Each number is 500 + 40 x the weight over its row's rms, rounded and kept within 0 to 999. Layers, rows and columns count from 0. Numbers have three digits each. The size before them is the row's rms in percent of the matrix's.

# o: layer 2 attention output (transposed), 192x96, rms 0.175, rows 105-169, columns 0-47
# v: layer 2 attention value, 192x96, rms 0.17, rows 106-169, columns 0-47
# q: layer 2 attention query, 192x96, rms 0.194, rows 128-191, columns 0-47
# k: layer 2 attention key, 192x96, rms 0.188, rows 128-191, columns 0-47
o105 112:482484460519481534477521475533578548523519524558492486482489572529544520473511449525495527499485475538458425433416480490483499550424534534521526
v106 101:493504511524527497541436545459490485537531471508486481476521495575448500511408430507538448530571470518445510512491547443516475500481432482495500
o106 111:468513463510470556508497492522462481483568536533546517503477485534551501547503571447550433474470456464522497505507512445439505557475468542528485
v107 100:510502449490478475466537521552481467490496468448535493515433471491454397500408494536512481483534560515494515471486472534491555484538509506539524
o107 101:521495588503501455545471502509484541514432505514497497479460494530519494533504454573444501526546503482590513482474491443478564576518479547573495
v108 105:518494503528533443456439365520537442502548506542507404483591547588491494499439469532561479538486468488465485512461528461508486502476428560548524
o108 092:535476563534526514468527512463490549564455463533416531441520480558477525546446415512434505460572517480477422469451369481471529554539515474501430
v109 083:474504433545557540497468401523540446502557479499541497475484530519493572522468459500505472557525485499536479462448488441480444520489413520511496
o109 098:481437497598563490526463519520476484537446524538443465460482426519478556536526458492571484525463467551503484499461493504550444491418496522550541
v110 098:542572589539436521489520494526550475526444533501481499450456436500509510525534515493502494500450519482552502551448571436519546513562464458496484
o110 099:487541519480424458469497525528472558491531552484520504483549486410516449448463463497450482467495408484448506468424489468550439486496474461473506
v111 096:508553397534528562516486530454572541498524431476513510587554516496465447537468499477478466484536502445549474523547522560490443528524489503502422
o111 103:534489451485519531516492531533491468602533545550547563514509507481531530492503517486461550504510572513525509518448540617491399495445511503469558
v112 084:464545406464557521537507612467512497484548433532511577501531559490504467471480515497463493465536487461474452494491586436544439488515476438458542
o112 096:526470503531463514443553416529489433496428527501619529479482502561492412568479493437540475540422499514490497508545493451482533542542472584527482
v113 110:498540449422463453502449428437396448480546492526527479527508531543496440482459510449474462450522519446548448479587509495488536495479481478469586
o113 108:530460438494448503537483534465479444422520383492501481512472454489544505482556499499546470551502500544540501504408471528486515531619582452481465
v114 111:488480529507519528500535445534464569504515415514526478494542427494474471485484501479520505557489582524511442464526503465487470511506526509533514
o114 131:494494513589532517532524494480558477538520520513493494490522529508547533530507497494510458536498529535387505445439400495570534520526478569624522
v115 105:507501468513495488515444469478434488498434495497557476530473568463442494522469539485497503510459516492489541453489503569522454486445474521479487
o115 096:514476570503459554514452579436449589506485454520429514518436549553472529443521486479439580543484579520531486513548535523453490437521508485519446
v116 111:545497454511500465486474455496506536580470444446535530571574518433496448500481448490487505507508448544437456540571489503508501492527504571519442
o116 103:460497555567460559543583509519519500537550425522479472462468533566506513499548496520472533516495508484438465532432541455500474417553533606551561
v117 095:525488539511486451501454456531533503537562545467476424524508605597441472524526477502523557458462499411505524584565505499516555517483507490514482
o117 091:522480503494482454498553525508450533558499422525403547494496471523524595446535459516409474470510487506486412539511513517473509501534533415464580
v118 086:466519492546535530492444531379557522479432522540504418491496544508500502511494500512502469549483529447557534517495473446516445522459490515414475
o118 106:461458480428483447521534498511496553548381451489504521476506493518480480443565516462496539551435526508511502477421421572510523520565503541523506
v119 093:493502380527439484485432465519461546491457505545499438538390481605500425523476486522521550510512500427463506504546464511499539509524493480470542
o119 082:461440530506491527577477536501458558492496450432480468522545520398498486499513507515573493497489511572493470472532440508557514508482488418494452
v120 103:543470414475449484487447441500475505490455549522512552601519521527536540468535570559466551572441445495504510427580512469460504489527452524563501
o120 105:573459470535590445557541456490450541489478440476485473530575469492493502502566416447442460495416521528436496503528477520552516501501508444413502
v121 115:500494504606495497511522515491521509582464557476464425418534491522526518544487486457480518523484467464458441548496520431469468512594502505445476
o121 113:498545451485496478576540449519533523505546518511530461429502498497542461484552545497598548467516464515407555462427526447514515456523438561618498
v122 118:601438544567558493493463504477519465474549464550498443474562520576544506488507517527466509553474488475506490472475493445477495505437468497510490
o122 139:534521463512451492536466539535509478464558447452420518470529454524562511503483491464412422458499478571435445515509529450540473502545498516458548
v123 096:516413580488531481539442364477535516524556594476497511465506481502477520458497514487544522524480416467494491549533492525489525489471478480489465
o123 093:486486464481486500580471508557426552499550521526481504455559509494528503481554448485506475531520543482474522612477459467569536480497603532490535
v124 092:467532512495517453503513482498519502532502530558544422487482527534447487483495417513507459539493498564553466478467506561510496490463485474479495
o124 088:517484501527508477470556471532446495436453448443458523549552484494512516580491473559544460465514433500509443510525443477534525468520521440458491
v125 100:469475566557598492543551517496543491511555545519496420391536550512495478463503519494498539482469450509499482493504520436497547517510449508488488
o125 098:500471485474439493446450534403468496507505523509482490528536450500511493533449475508453413488547574465450506517529507491456500497531431606444509
v126 109:455543497498608503510507422453520469491514452434467511473486541494536527474450477535434451479520566542479443485528473443518499500545455493537565
o126 108:528426571423459532457505527446558515460479488475552477536473455484529539517444490505513474545503570554461575454526514549394453507534443496532501
v127 091:548470531587482522494490532590430527455469439498504477500512539464523450473432447510497503512460476535416543492485466552493492448416536502475507
o127 098:502496524473517505491453457443465507579444541437527541535480482524476442543524497514484506564447579515524582489488467472452513465493469505495483
q128 082:414440475481504511535454485602472503499478501442497553424578557531485495510466526505559591477480475490488483478470468539504546479471447462451488
k128 093:498494514573578491579428543535410524521507496535491528533516482564506547567448542489467488563430492564502554478545534568452540511510471464439480
q129 070:522476535435451479521453492451490596497519497538483531511470492485503531520455500508511562472497482492506531424590446462480469508499495512540451
k129 089:516477506409428472519463571469537601433532483506500506448516519493573443542469504477496532472518454463541583501527427448535546514528437486532427
q130 088:536584490567488533452482488573487455496499565437463472491543500524505489479502523530509426545555523574433516512509500537431551516464497493522554
k130 091:553554533592473545500481488597464495540440440426476515479502509515487499471470486533521480481519511539404532494531475510484511514503446435470493
q131 090:521450471490613527527488507448453479533455495521510550467420531524473493508447522514468547488427529565593434564465525511495521488492498498413491
k131 075:517459476459508445523514457506524526515426461534503514471514509533482446541453528468475451440450418486536406468488497493530452516561521512536426
q132 112:564487518507413436508534524518522483519537551532490479476492514414532521525559519511463455452503420420382551604493479499524511495499519566539453
k132 075:457464535463431486516459591457530508496504532528502458485490474445464503521579511448532516578527505500496591519479501485580456535479504477528554
q133 150:554503499556572541532477531469459443538500512490540510497459474527496544424473502542537525533455553575562499502552504567418528474456486483473516
k133 079:513517499495477465499581424529433476515551425472471495503470502516574470452483476525512510465482472507483439504464449515452528479565522536545444
q134 112:530520520475526610499415519584593526542499529517480482448459574524429579496461543524496458494529481513437580436467574565501533457490543496507502
k134 108:553519467576507544532519518525514473483529511525475432467475565510492541516384466525507443477524507552407483535499520584464515478472453526496496
q135 088:477496484443574517489523435447483551529514468532473533532526461532443476461528437542515482475480524496492491505549516583457453521489550512493406
k135 104:496441584516483487477492482426464495516499481491499520466541446539554453443499466550466518511513454511515479519562509528515435541419505533514508
q136 089:578504474514495474522532493468523498488610545594534486489482528537576508511510477494567509480480466458483547477513520443491488499484397429537456
k136 073:524529402513539494499524498460507466498471566506502505463506549606490490421481545555476527525469499495563555445520538456485470534425540469491463
q137 096:503574461546575574496515534522504501457490485519497506493515499494499562477462522514548535546538598479539530504503501557528528520527472480497531
k137 095:527514555532495524468490551544532453507569487432473450534546458453537555457517435506485435515585583557434549498555516540460573488518523511501521
q138 081:524413584472525483575472482463497551457512517494500466519474523443510528515545491488427470467501448466484516556520482450529432476540519572507484
k138 097:497476575498473445520464474495489544470435468485512470527445477417475458551534450475468487429549487497488506548480452471510474472573471559503463
q139 107:498478543473430435558499513507486505506538473524479542513468545522484436560567497468445496478447476530452516537511513437564488537516536523496465
k139 095:474518510403426477554470480564499532550474491490495554508531488494441492575532474458498486493550437530514522531516430476532427516557494522517452
q140 104:565486455571555516490494538508447512547484558538513538482468482528550595458398511537538549515480547523565552523546520574464497458448442475494539
k140 100:493544467600559553503468475512451458459550511517510522494429508521570519467445510544501526565434555465533524458533518503429555462484502465498520
q141 118:502435507460486431477504495516540494484484465462456507467507485479463459588500496473501511461576463472477434565460434441559431523516549532574471
k141 147:453488552433501437488473448550541492534483491484464496476525462461479442550533518447488506465570445527542521565449468465594467542525514519523447
q142 090:512475472535518519529508387605528511497474517537491467507530470550523461438496380457514488497480509427581483446481495461513487547502513527476574
k142 111:525426506462495490461518457519461592476442502526466490464595467435510476432563476467422439487481475509504464515469488468584462521562594582596493
q143 096:521519555510527491392520565518522507476431536539508479541499484541513571550537508518474437543493573565473543497467461506456535481421501476487536
k143 117:491511517550539497479526523529453507555456519496496483504448523467484509529518354497512531545514582484457531492496483459505494483421502434441466
q144 108:450480433468494474487508518503553601493587517495539491519549533535572446500488526450539530548468517483497494530559523477582486545560543544514543
k144 094:559489440529531481540467529514506631509469512473501599568525467501465510487495577461548498457529512524472532484586494437500513493522485519500552
q145 090:566574497555553516476547496506473519581569543529541495488453509518523501542476519483487521426454549482534486566497488495524506548537501445439482
k145 095:446561451473497527474562463540484565583558520473477522444519515454559499495557532469535487462514498472495492455495483541423493547533532466489480
q146 080:447477509497536525518565511526438468492433490549521535504511458516489541523571457475474437539496511492467532532521514500439516470522491428432490
k146 099:507462572493501594519529541495467519513471500526523507493477514406548497543517428488451540495465522468524485507471507513513497518546431541500469
q147 090:521614500474500573434502515522512455584472460510442454480504513424496532453518496507520494439500509526513518498438512509476490592436513514502490
k147 084:517577511538487504459459612447508464509507461532521465502523512479619525477495548488519545528522502505506496541454544523476561580472562552496554
q148 112:561504512537549483589505459475466481478543485484528531512495490555570528486528492559446498477471530551526555538546449578445530449518514557437491
k148 083:506504483439414419479622406533459524501550422505522491456496433481508502493495458516509482406539511478495461511443450501499475452550481470520515
q149 109:538544480543454527479551534593446456490545477482508547457506601523541520478548503542569502479475555445463520516502471527571477469487411453482479
k149 103:466587470485502534459546439569497492520496520513537554438581576431527492464542454522517458459486615463492418528454502463563543470532504504513478
q150 092:522493490597502477436479521541402580477438503501475536491522538513522528482542533509521499536551562466437524456497514538508487525426552448443435
k150 094:532503566574486463480432556494454523447444568536513495541486529509494589443533567486409523542519578539501567484538517529499541489469482394515537
q151 099:522373516525514524455438575506548462518497553557507439493489404478512538562485562485552508590502459471493462574445446468501415441506475518538505
k151 104:521438438493555520455499514549530491489511511460508399502439491527474500583545559553499503541478407550544456527434495484523445462486549491510462
q152 098:531574590559465539518551482575513475478489471525510481466484550557560512420494480521457443495534503543473496410516516545517555464455485534483526
k152 093:511524549506455503443577467528516522453533420523469486441497533489508483498528444460522476434553541426421479495488473472545509494537541513526496
q153 088:540463443564532459541477454463505530478575542497579559533463523542549502513404499493509520521474491456544501519517531480509466484572499538539519
k153 098:551474420495500463521541387458463519509522447450505577510530456520505478515476574486540477460530481450511406528491503513489457423533476534474433
q154 097:472539546489487459584484516473447545537489484503454559421496476533516486469485515534452446463521533543499582478529548574476530559499462478447497
k154 107:418505592457462467569472503522491474507558533520468518456515397508523521456456462504480545506518531511484597510536555573465506526520461469470551
q155 107:468555500531486577498522557489436489472477558514541553480493545435541452479593528475485522471525471526455547472454523521506587464481435488456492
k155 110:529482561523489533455499550471485517496500513544531544491471524431503512494555501496484606457538536415475553502499513481564499497517429534476484
q156 096:454409478563557526535478530536443495491446520487512546465522531522559472494444445489460489527503496445502495550562478524526410487538507489436491
k156 093:511446415508557518537501552567470581526513476510502526471491450471495498501509525495475491434562502493479450568455471471554495484568453513497510
q157 085:459500523431514444459509480509507455540443451506422467465588501513441479487560451527547493444528519482565506490490508498504537522476513492528562
k157 098:455563508491506473483507534540517439447414547528519426466514485552485498468484482499593451469510532529547567459523500438495558541485531473516503
q158 092:422520526478494503540528622528495510494521474525455499454485475472553447414521505561520442525494501546415473451498503520499503447471491531510511
k158 105:471460557521471494540460592497535579445525452500480513508460469433533520453487503543498429490459520536498443453475506460592516523545478555570511
q159 088:478483472475507513432567442484526509465481528506486474493538551499499490509535565483476399466469567514560517467477566514449480499491514477490539
k159 111:484536464493466533474570577475444481469473555491520476515420529501522492571502515473502457491484563500502465424534505480457500531427501387508523
v128 089:470510528519529473462545544448414540581482457604493527512542473558450573534468444461469432560467453459516487524449519526542515522463461471492525
o128 090:466497496489590543418475536467484450531557464458451513493476509431561512546535508468559541537564510509508469551418563466473503414507560547444541
v129 101:408532554444480500491428408476465541501464501459478478423510548460431462497544554446444477451451482473524524519491501541557501517502520537512547
o129 111:485502495458484473467474525469475504379517509486535475462504527441472520516562529456525534529490524532484526543530430503485466539448567510481500
v130 105:514496501528497510531519531536443436460448559440482495485536502495469484495526501516528523451518483550439525498486544436520487465525401419491452
o130 116:501492472527466512469555500538498448494549543485557568469503537466504512578504427529495484434577481456412519553537531519444497457451450503449451
v131 096:499442552579472479503487524537462537516561483507466466575444443540538481542472476500492448524496544499509439462442530507479494485440502535568556
o131 112:469525594474460466508496484440498554461411521535488490552495465509496460468499484504445473540521547507518490509512538436439527505453479520517503
v132 087:540536364501495556523507446502488544571527453554528539537509503493511483521489492489515521535462415502561482468497469444519467545558499556434427
o132 087:529483498505496500582479452552470524536507513547475452474481521531551505453509478512526532530497533526480549487509472592555514550565549572539504
v133 095:510485520475472457508488520481456498491483449565500449493515441448509485498506542487518514465505483433540455435493421450565527515544423549494440
o133 088:432622481515450516506503554452558438470475557507502477461481454461555487511598551539556545566541545467532479454511515484534492485529482588426485
v134 090:531514544513498483545479409479476513468515474436485476490463525459455447521511526457464530428526490497520506507497579571525468512449583472515486
o134 101:580534481499512553510567495551472480482605545463551588472482583454520562474530501434487471480549506430549507517501516485529487453490517425465538
v135 093:531459493544524512478538557498465507471414447540525508462475439554531538517481408530501494491490520434461524431499435474483480458426531429487518
o135 108:472543543551582502507554582509531453566466439418436480519471460468539482553462498531495440527546501530493482531424544469463462493525494480491503
v136 102:398510485514545526486425465499491538534552509530538508514512540430510481535461484472529461543505486556392523435534458465440487520508462537448433
o136 109:467520445507572505533435547508538489553527469564511496460478498507482483493489525468465610460498501607480501443451475533523511499534456534437575
v137 082:448492466507502501495443556512513497439514526515503486504554523487460566469513476452493535596511469477456468564581513478519483516428531428499567
o137 084:512574481503549533505488482523564469476543593474546495410512483487448535520500559486504491434573496471477435558470574516470509508436570519387481
v138 102:569498475472544497514463438462518489532543565549472506419480511506482431529481438478459521496529475420426479565478513439515506502454482489529517
o138 117:540540424536516498489460450562529558479545530482477515523498456512482429467473536523482459460513467555498543526509432461542448462501536525600496
v139 084:529544477548502479526509434493480455533511465530503499461497530438436505504515499466561469584446469506496533498466513564492487488487535537481554
o139 099:542493492447513407536514529504459517487550540502492457484556450423490545461451492548470492526483482556518478530510491504489544525414560493475495
v140 091:508498510503450485512503456478582538543561538503530488506493422530508512512491569475447552447544468492491502458516531518437491509583427462533454
o140 096:531492454606503470504526541495531489557558550519471502533513492513496493573545542530499515509514534467462557510496560508513481515545500523516543
v141 103:507498506474504541495473484516433454429519488490496519500469499451516411549527484499512425498490520538497570439460475455528486531505493466505560
o141 101:520536488510551426518484474532502504488481531506547524475531486485525486511441500514538498399538484460525513496554431466551456470417521510522547
v142 101:465525541451432470545473547491492549468420495497475515491421519496485477468545503509492444498474534523490443474500457516502508497465525530488496
o142 114:462506546474428484534484505487470538448424478565498514524500532462419535444481474486483532563493500565524478453534501502452563465447553527443433
v143 102:455515462426489496530461482470514482551503422558578508539513559486503487507476527484504523564457492445613491475569470555446531513497526559445484
o143 101:438466486478503520545458464452532585480485454509491447551466553487432488462507556466509590468482528512559496529520413563462450510525541492452435
v144 115:469493510485514504519520536530511593497406423428454533574511494486422517511525502498481405460453537557488460452483543594512533487497562518435463
o144 115:430476611459523465578471554467464570564459537512526506548519497484426522459458456465474541526477539535511525472490465513497526526454476437417556
v145 100:490475546524485501503492512487471498506509395518462461496488328562470480467493483506517498494525509521550431512485573499542478469510492504559521
o145 089:462537527550573458471543544546530468489513514531547489443489445469470500539501560541546465493584513435440479504490545483487512417483537540537506
v146 098:471509471434546509496494500510493534523550551480550509535500544468519500540530499512540483528537487536474515504477504488469504496545551479494510
o146 112:456504501515548479528507513459519535510539498557519497506566498530502499573425459399524481458483454514461507449539487410530443550490459486476557
v147 087:452574577475455475495577432557574549557482482450541557487502487513498507467499478483499462405489543484458472488569480457503498511520419441502458
o147 095:485427516490454536457489523434453590493428500522498482496520512503486529472538477539497505459423442491507498545454524557452529532524562481564523
v148 110:496504462465481548503498476553428435522491531505472438447462435542478535451522439496503522561478496525546489486484518483499461510421529465528493
o148 110:512604463565491446581429495506521455511511488472512484449478542554461478516426464537481470465545535510517521481425565477573499464493554563448494
v149 103:504463524504528468582494472517521475544477534451562554503553572539569482557478543514469456476449490426484494489515503474440497438501417522452466
o149 091:495506552439432499510455541556518496584429428514490508500497521550471504494508480478498539547491413545524573426627499468519433447536447522486541
v150 085:505551467472455482488566505600519553491532518393513535499497511474563524447506490541476479421442512555489533465525489423452508477512484551418434
o150 083:524492569495413521485509491524469519520475498515455482441500533528524513495520519506482508471423456513474448362549539537476498582512446501523459
v151 098:419533526497504493527429554533468446534517477514450446546517467460474449526488522527544482512491466477489561503473519513533520534522492519457513
o151 114:526506451456437460528513497456455456430475493500525483527489589510473470472527520564512504510439385547509484541431511449493568487533484567449565
v152 088:560458536542505434530508471525469527450501469491475548549528377538533486463514566525444500484483535489498445464485500537442512506563383570490479
o152 088:531480542446421457515478538495472496489466419495500575557493478565531508514486486595441468467442473512541507489525535527489554514483475509580516
v153 093:481522467448516457518456491506471506450540534425535508496522521519474567464459476551552590507534408545504559553507442448566514443463511417490490
o153 101:481462496548495573477514456445543554466479490528537435453580514532510511472469445472488490521450575497436539519526548524466490502454495528519500
v154 086:445550554501488498474517434521557543535382543480508474487501509487414536527515505466505471489503503470503581542495416564513500522486494500517489
o154 095:524488489489477524483513532453510486533473432473491591527466522425486574447528501487440432500493580441456496459524475494470517508547470465380471
v155 102:429480526472506513455455599467497516542499531509485472524491489467513494513505499503498511588540519541516461367545500497541511523527580571476508
o155 103:483512516459626470594369503520511501484549516474518526517449595496518520459402489431509480489462546483526490540507545533515545527466484486456491
v156 089:463466496489516482450482637493519515499442523553555437559471466519489497452508509571574500533504535561479489429494425496482529493492472532495426
o156 108:460480553571432517499497494520552530537479540562462459533501459514475505505424468506504535452452474554464494514497440444458409519488499540376472
v157 120:559499504452474489523488407439463553443452507448451423529517476420436474547494531468509513451456497520484487483512488556519479508571431463435396
o157 144:509538416534401520509484485537444471527508538506524592472517541499499540508525493485460511437589571528482520433526482561459519517538473482434553
v158 084:480514444468532533565482588489525511488512478588458564464556516494561558470506475498611462530526515492511497490534477536532504542512467484494465
o158 097:425558446521537517470457539541530469508410505532526497492480433508520424534466490527525471582512436595511552471504460497559461519491438561526485
v159 117:545499453448451511478526558564453513478472494445538519454521539521433542436482443493468558495466460498486505448476498489492518485404531525485481
o159 129:515526504551450532490519525513532534522495565495496483455533520474482535452542526529514483501531510440466449520448524494489528512477486503529492
q160 066:506470475524475504509449522472496486588495462462485488507460436525588564489435516503534513577538503521486476449545515519482440510502471535571436
k160 080:514476453456502462498455563463442514524505477526585500491421428501574534517502532505491527548526547520563478464503523498454526523484496528467415
q161 076:491567448529486497462490537478451501477456508479494475447467517494526454511442528540527522491474563568551534456531536482437494527411508472514542
k161 090:576526461527480488493510479524494480508477489465512517515534547512478506501495555565495556523489460562535522496485548544423489526445469469516513
q162 086:454520511527524450556535448502484511491480469522526601529505502470458563530529495482443448524494462491452439544460517498561547452577508537465446
k162 096:454489477492479490548509462451525521460523434537494585541492463548501499501517436471434482500523499432512490518504490514576482490593547544486485
q163 089:492499444475485458496497498504512507521517418468475500458434494474519537528535461447420427458534429422425496557441460510515530519537584517456460
k163 089:477463512408375433498461556459538545427484442519483486482472509498504509531501535438485467499546497476498514533496472536500468534520526561503473
q164 100:547514494534524522488469556496544406493527518499551439521526468554580496443479545496481574527498533538599535464540536509476487508453444520514541
k164 080:562477542564591523477426473520527470547537511418463473490438491542463507497498501540503597514462480529535527441550494454437503476497537469556516
q165 126:488488511461464448536508495497531489481558493485447476518450472475562518535535494430402497442565448492478472543468482446522498567569513567517513
k165 102:464456488431415436537449525478533519514494484492438514537505432529487505523553561407427562544553485467524474504485512522506490550545464530486522
q166 121:492506523466558496566510483475460488499471477523542596547458477519472541537536436499544493557477453467515520492513484501539530424539532519487471
k166 108:408467561476535459527533446468514460480486504522520598505522487525513512491533478481541491543515521476550538559443480530557517472513529537474475
q167 114:487517481487499459517486466457464514511526418504476521456484574482513465495497555491512548493492486549488437507546457521501520549518508539465491
k167 090:488472570441477445479483462465494591458530423520506502482504508480553449491522566514483524484523419513536465507525438478549443569597532540480522
q168 078:499483491524544479481531542566515518441532434515556497460470544488486483510499461492526572654520498514518461441555562510472474510487503496504479
k168 092:526460466534530516487470554548523511522515473571529470524514469511528495515481585520547545562519544571467406512518524534489504470488454521545503
q169 080:512458488508521487529499550550397474475564551421471480421506471455508461516498456584489503484474422461501460534501561505527457486490538477468482
k169 077:496571559526541523481539479504490472581532484478474491457519472484568498439573511542600483505504472485440384517490473499488561569496456431480470
q170 072:516447471445422456483468527494524471457563515497491427483380522465579558542597486435409496437484455544430479517507501504514478539501547523476500
k170 067:410429489410444473468482559426512523437465461516446474418486518444438505514529557417456501431551504499514498478487479545503469479525544523494501
q171 096:498463527462491475509457509469569476497596504491472463556445502457514578533550477446405522438544495499445497559501474460548456520525486501512505
k171 072:481467537467443486486452546505535513478517494514435431485517518524494572552493550449488515521544503556452515489500538550437405513416443553517547
q172 102:510524486513492531493514508491433535476405535534555541518551429525514486449458494554551502565486529440552550402536512523486560421489496462425424
k172 104:487530479487541566477573503527460461478471532529546551482499445487522514431473391571525520491483523422504555512549490499513533422484483480461479
q173 084:549509572533491518525529467493471537519525490508546525507477518455497485467526491546494559524430480413476529487498535484518551440486409476458493
k173 114:512586481541548599525529504514494450506493584480531546489515508536478509448487472553520546503424546466469541479547490521450532395441439489437469
q174 108:473510551445437429463500486569613485510505490462438455544514478483520427503463532497485473499593487530481486506515509476534462553473488530567509
k174 092:551542465509490484512403555501526476486468535512489435540473461513472519550442574460485494535503476557535471449524561467471501515411451471549512
q175 091:484507528405421509484568480528508526525472504498491510450507601494460540515503514528535468413464585459462511437445515520516548450534557475455556
k175 103:460541468483407510460527488522465498482523555545484574480536521511518513478492478527490519431485451465414506489464501528504491445488541497485515
q176 104:565524496497509456512482507575490510459508472494525565506371456493530470432508515507491532488446426468557540577486499501501573469528545581490526
k176 090:513498490493520461511528490581445503442512508490525576458449494458526475422477507490511518528525476460563512621510449488516494450534528569473455
q177 097:459442538488509481528483514506497498572545450499512575481518476438475586527560509473461469423476433477546481517478486558485466450508523418460544
k177 100:425394510533473458509525500564562492482550531511484569461488451461479604478500491488480471440425485469509574500520448554464545451494504462491582
q178 096:555553476435505521472455534450465518530540531494524565444381481520520560451504480472521478483467522477521466455501402520471537486440502440437450
k178 081:483511516413471549460531493479444511517506451443504554478502439483510554452493453521576440499545539457522469490467359466453428550439530443514490
q179 091:506477443495557471462487573461455511514530504471451543502424434544539473531427497476490541474475515557569498617530507557479509522498612530473508
k179 097:467509451437504492477479557448458497486537505477505489488490484479589510470480495451482559539527521477567521591578489494480510503485516456473448
q180 105:527475428535444475477518430423467435485485447520555516497496462478493509515515559565440500509504510502463475487496435536501492457498460589452431
k180 093:536505452520436457504499452432459555421537377540565479492487517468527512555501491591469469473434450494524514480483489510544524491542513548487444
q181 106:513477524497499483520480455557501528490481522475543424542547480503464482491449536501471502474476453544522531532485411432517451540465447521509531
k181 111:556519444513516512530456449465545500504484442464523472493553509532479466509442564428482475466502476557552501535468447493515487537500482557491511
q182 088:514485526523550464459536458496464522458524455565521477485413530505528547505466461526517491536520526501542559596568489467474492464491562478497469
k182 100:449493447520576505489547468542467534505523530520553501456456515514523538501487518454521518534525570497462555580528470495460475471524537470493386
q183 123:477560473503481507552563521442503556532516504447493568496457530502539493466550463461483509518453486503449498460544541558519506516505564498428458
k183 107:467547443531506478523572519477466540480476530504487533473483478533484480484485499507485446485483510539473448458593529557510498499476488496440539
q184 081:602513478493531542470454534557465434523521543537503526544577460513568608456464503516525478535533513408463521502454509422560548495470488455556570
k184 109:529480535470532502476492530571516476513460522520538546539566506438561515545407434539524477542525511493525498576481471440544497484477496560565525
q185 090:417514535467565482571499398446466515503464535537539528509517491509461577532449495478496520536517448561548506476495461515479484524489517501488507
k185 085:490487442431533465502442450449561528507500443501507533510502454546521509531545510489456530532558460473551575491488484571499492496525481509497492
q186 099:526507470523547504488553508483454459423555531530551564477483466448475572481514580538518452500519525471451498489433532498548542454510471530491517
k186 105:451547486538495519489564545506468502491521510544591531517497521505490558479559483530533497483474533464512567506521580483513524462471508482469498
q187 099:553549486519523491474482526412502520556491473490453511542462530632508485418477493537480561510442553487520495451520491549508525496557516417518471
k187 086:541494542484508461493463503508447560517535460461420480543537478474500453472426431500464490451454544467494465512499384507506495537549501510555523
q188 085:493459534479572508499499565563435519531489450492464551501500504500442564496455489500458454509458568522536514476508530548524510539489559447522602
k188 110:464535512462544543439476508494452499534506548514524512476565489505526558523461506476457447472571568505498538552490469558484500501475544396533502
q189 088:542430466509500539536437484430429478501474485458508567552491561496546499540507484482402519544477499459523519494465437584492461415544516505484464
k189 099:472460483477481523497465487455484478484495479502509626458550514481553537522513481514474519509453529470497511544459465606525417403552473499476495
q190 099:512522586451452468489559500524490502539552567468448528466555458524463383494502492526483494478514492514452521472538481520505463532517443419465506
k190 114:443594473499503471508561514527444467503514553503544493472500513502529524483473512515526482464500480493415490429510515471509523564456435389451511
q191 106:535453521478482480517505498497493499472506524566555534485500538535494569494464460481531514493548481511442518511546516527499526511484506538489464
k191 103:496474533472533478482516502442496502462511510529554570507512548518521589461477524511533468469550522476438478464550552498465532510522573548477473
v160 083:523495526463471497494462472578527427425512590488526495471570542454432568492437455517487468542502512502557518542496537544507482475443544509497516
o160 086:528534490506495525454422497472498472441527554485538449433462532433492519518544458491468502598516515443499496524484508503501515507397529484508481
v161 088:444442565508477527445549566479485524508457518472537463405438495509503466469507545464534460516505508578438494460505517459511562506547477487414488
o161 086:541448543501474421539502508529407533496515527444523570454489518545478502502569493455561482460424496483506513486500450491510552544511450518424498
v162 089:504498404511506508551391471552483553494511524508506450551566524464507495549505504504443537498462506497553475598424517520507438490472559550450470
o162 081:539513439497542585471467492471563445474536560465548556514467524533509518515511544569541542529553469510489518585465538537427466401512545520506474
v163 107:495534539444486491505488521505525499498434449570519480517503459491511487531504427507483483500507514518534481471491504509504476549511527476492464
o163 102:476502412523556512467488560460435481482475517440503465464555503524496526559561446524520465484519479516521519487434441473560557491465523490591430
v164 105:487482590467465477500487511520417456432457461451493514549475463544506413479558530507496474460426515459385495484501510521503502467489450505535550
o164 094:484442588486459539477505512497513504531497461464499509521560542498482490450512430447508521456484545473480457476519486468490523498511457515559502
v165 100:464452477539514496526461517549497482481568553494461561540502500524512507508477526544496453465529501463486509502468487476509477513547385492503554
o165 109:502475472497530516446453576490468496442538485517512495546493464480596422544513483510488537601480447526504538478520521534515476508513516467521471
v166 090:532495535499475531418511497537471456416450465430509490500492498473526520489519479483592529545515537517591492514444544513579517487404539593488453
o166 092:473520544487466445520475537492470505508500541560555501512475475494490490539498551539475449514505528463591501511615477540493493420524481612430450
v167 095:520498456436505518536433397502457490458584559471502485510431523488438435512525490489491450468517479548504487521522510488523419512432517506531506
o167 099:412537445531566529492445510437513559468530480557570539486475544516572582520540458454531552461505452568470493496491523499492488479472485477474550
v168 104:419457474538452467516405438465517532447494467511493455538474542530466550545518523481501483487502539546470454478511529497524518506564514499564514
o168 072:461514460467557496472458554500556491459528509475471439547493431524463518523454542546539551550548506522573484507507527471491504462511487436460489
v169 104:461504520475453541479508568496440421545461441581542541529467478469544467462487472547529526452492544452490581410497502496481499491547497469455513
o169 065:493481559512517467504530476470442555489430528513546473414492547498419450492576492551477493483515505523456464500438404497568568499520494510489491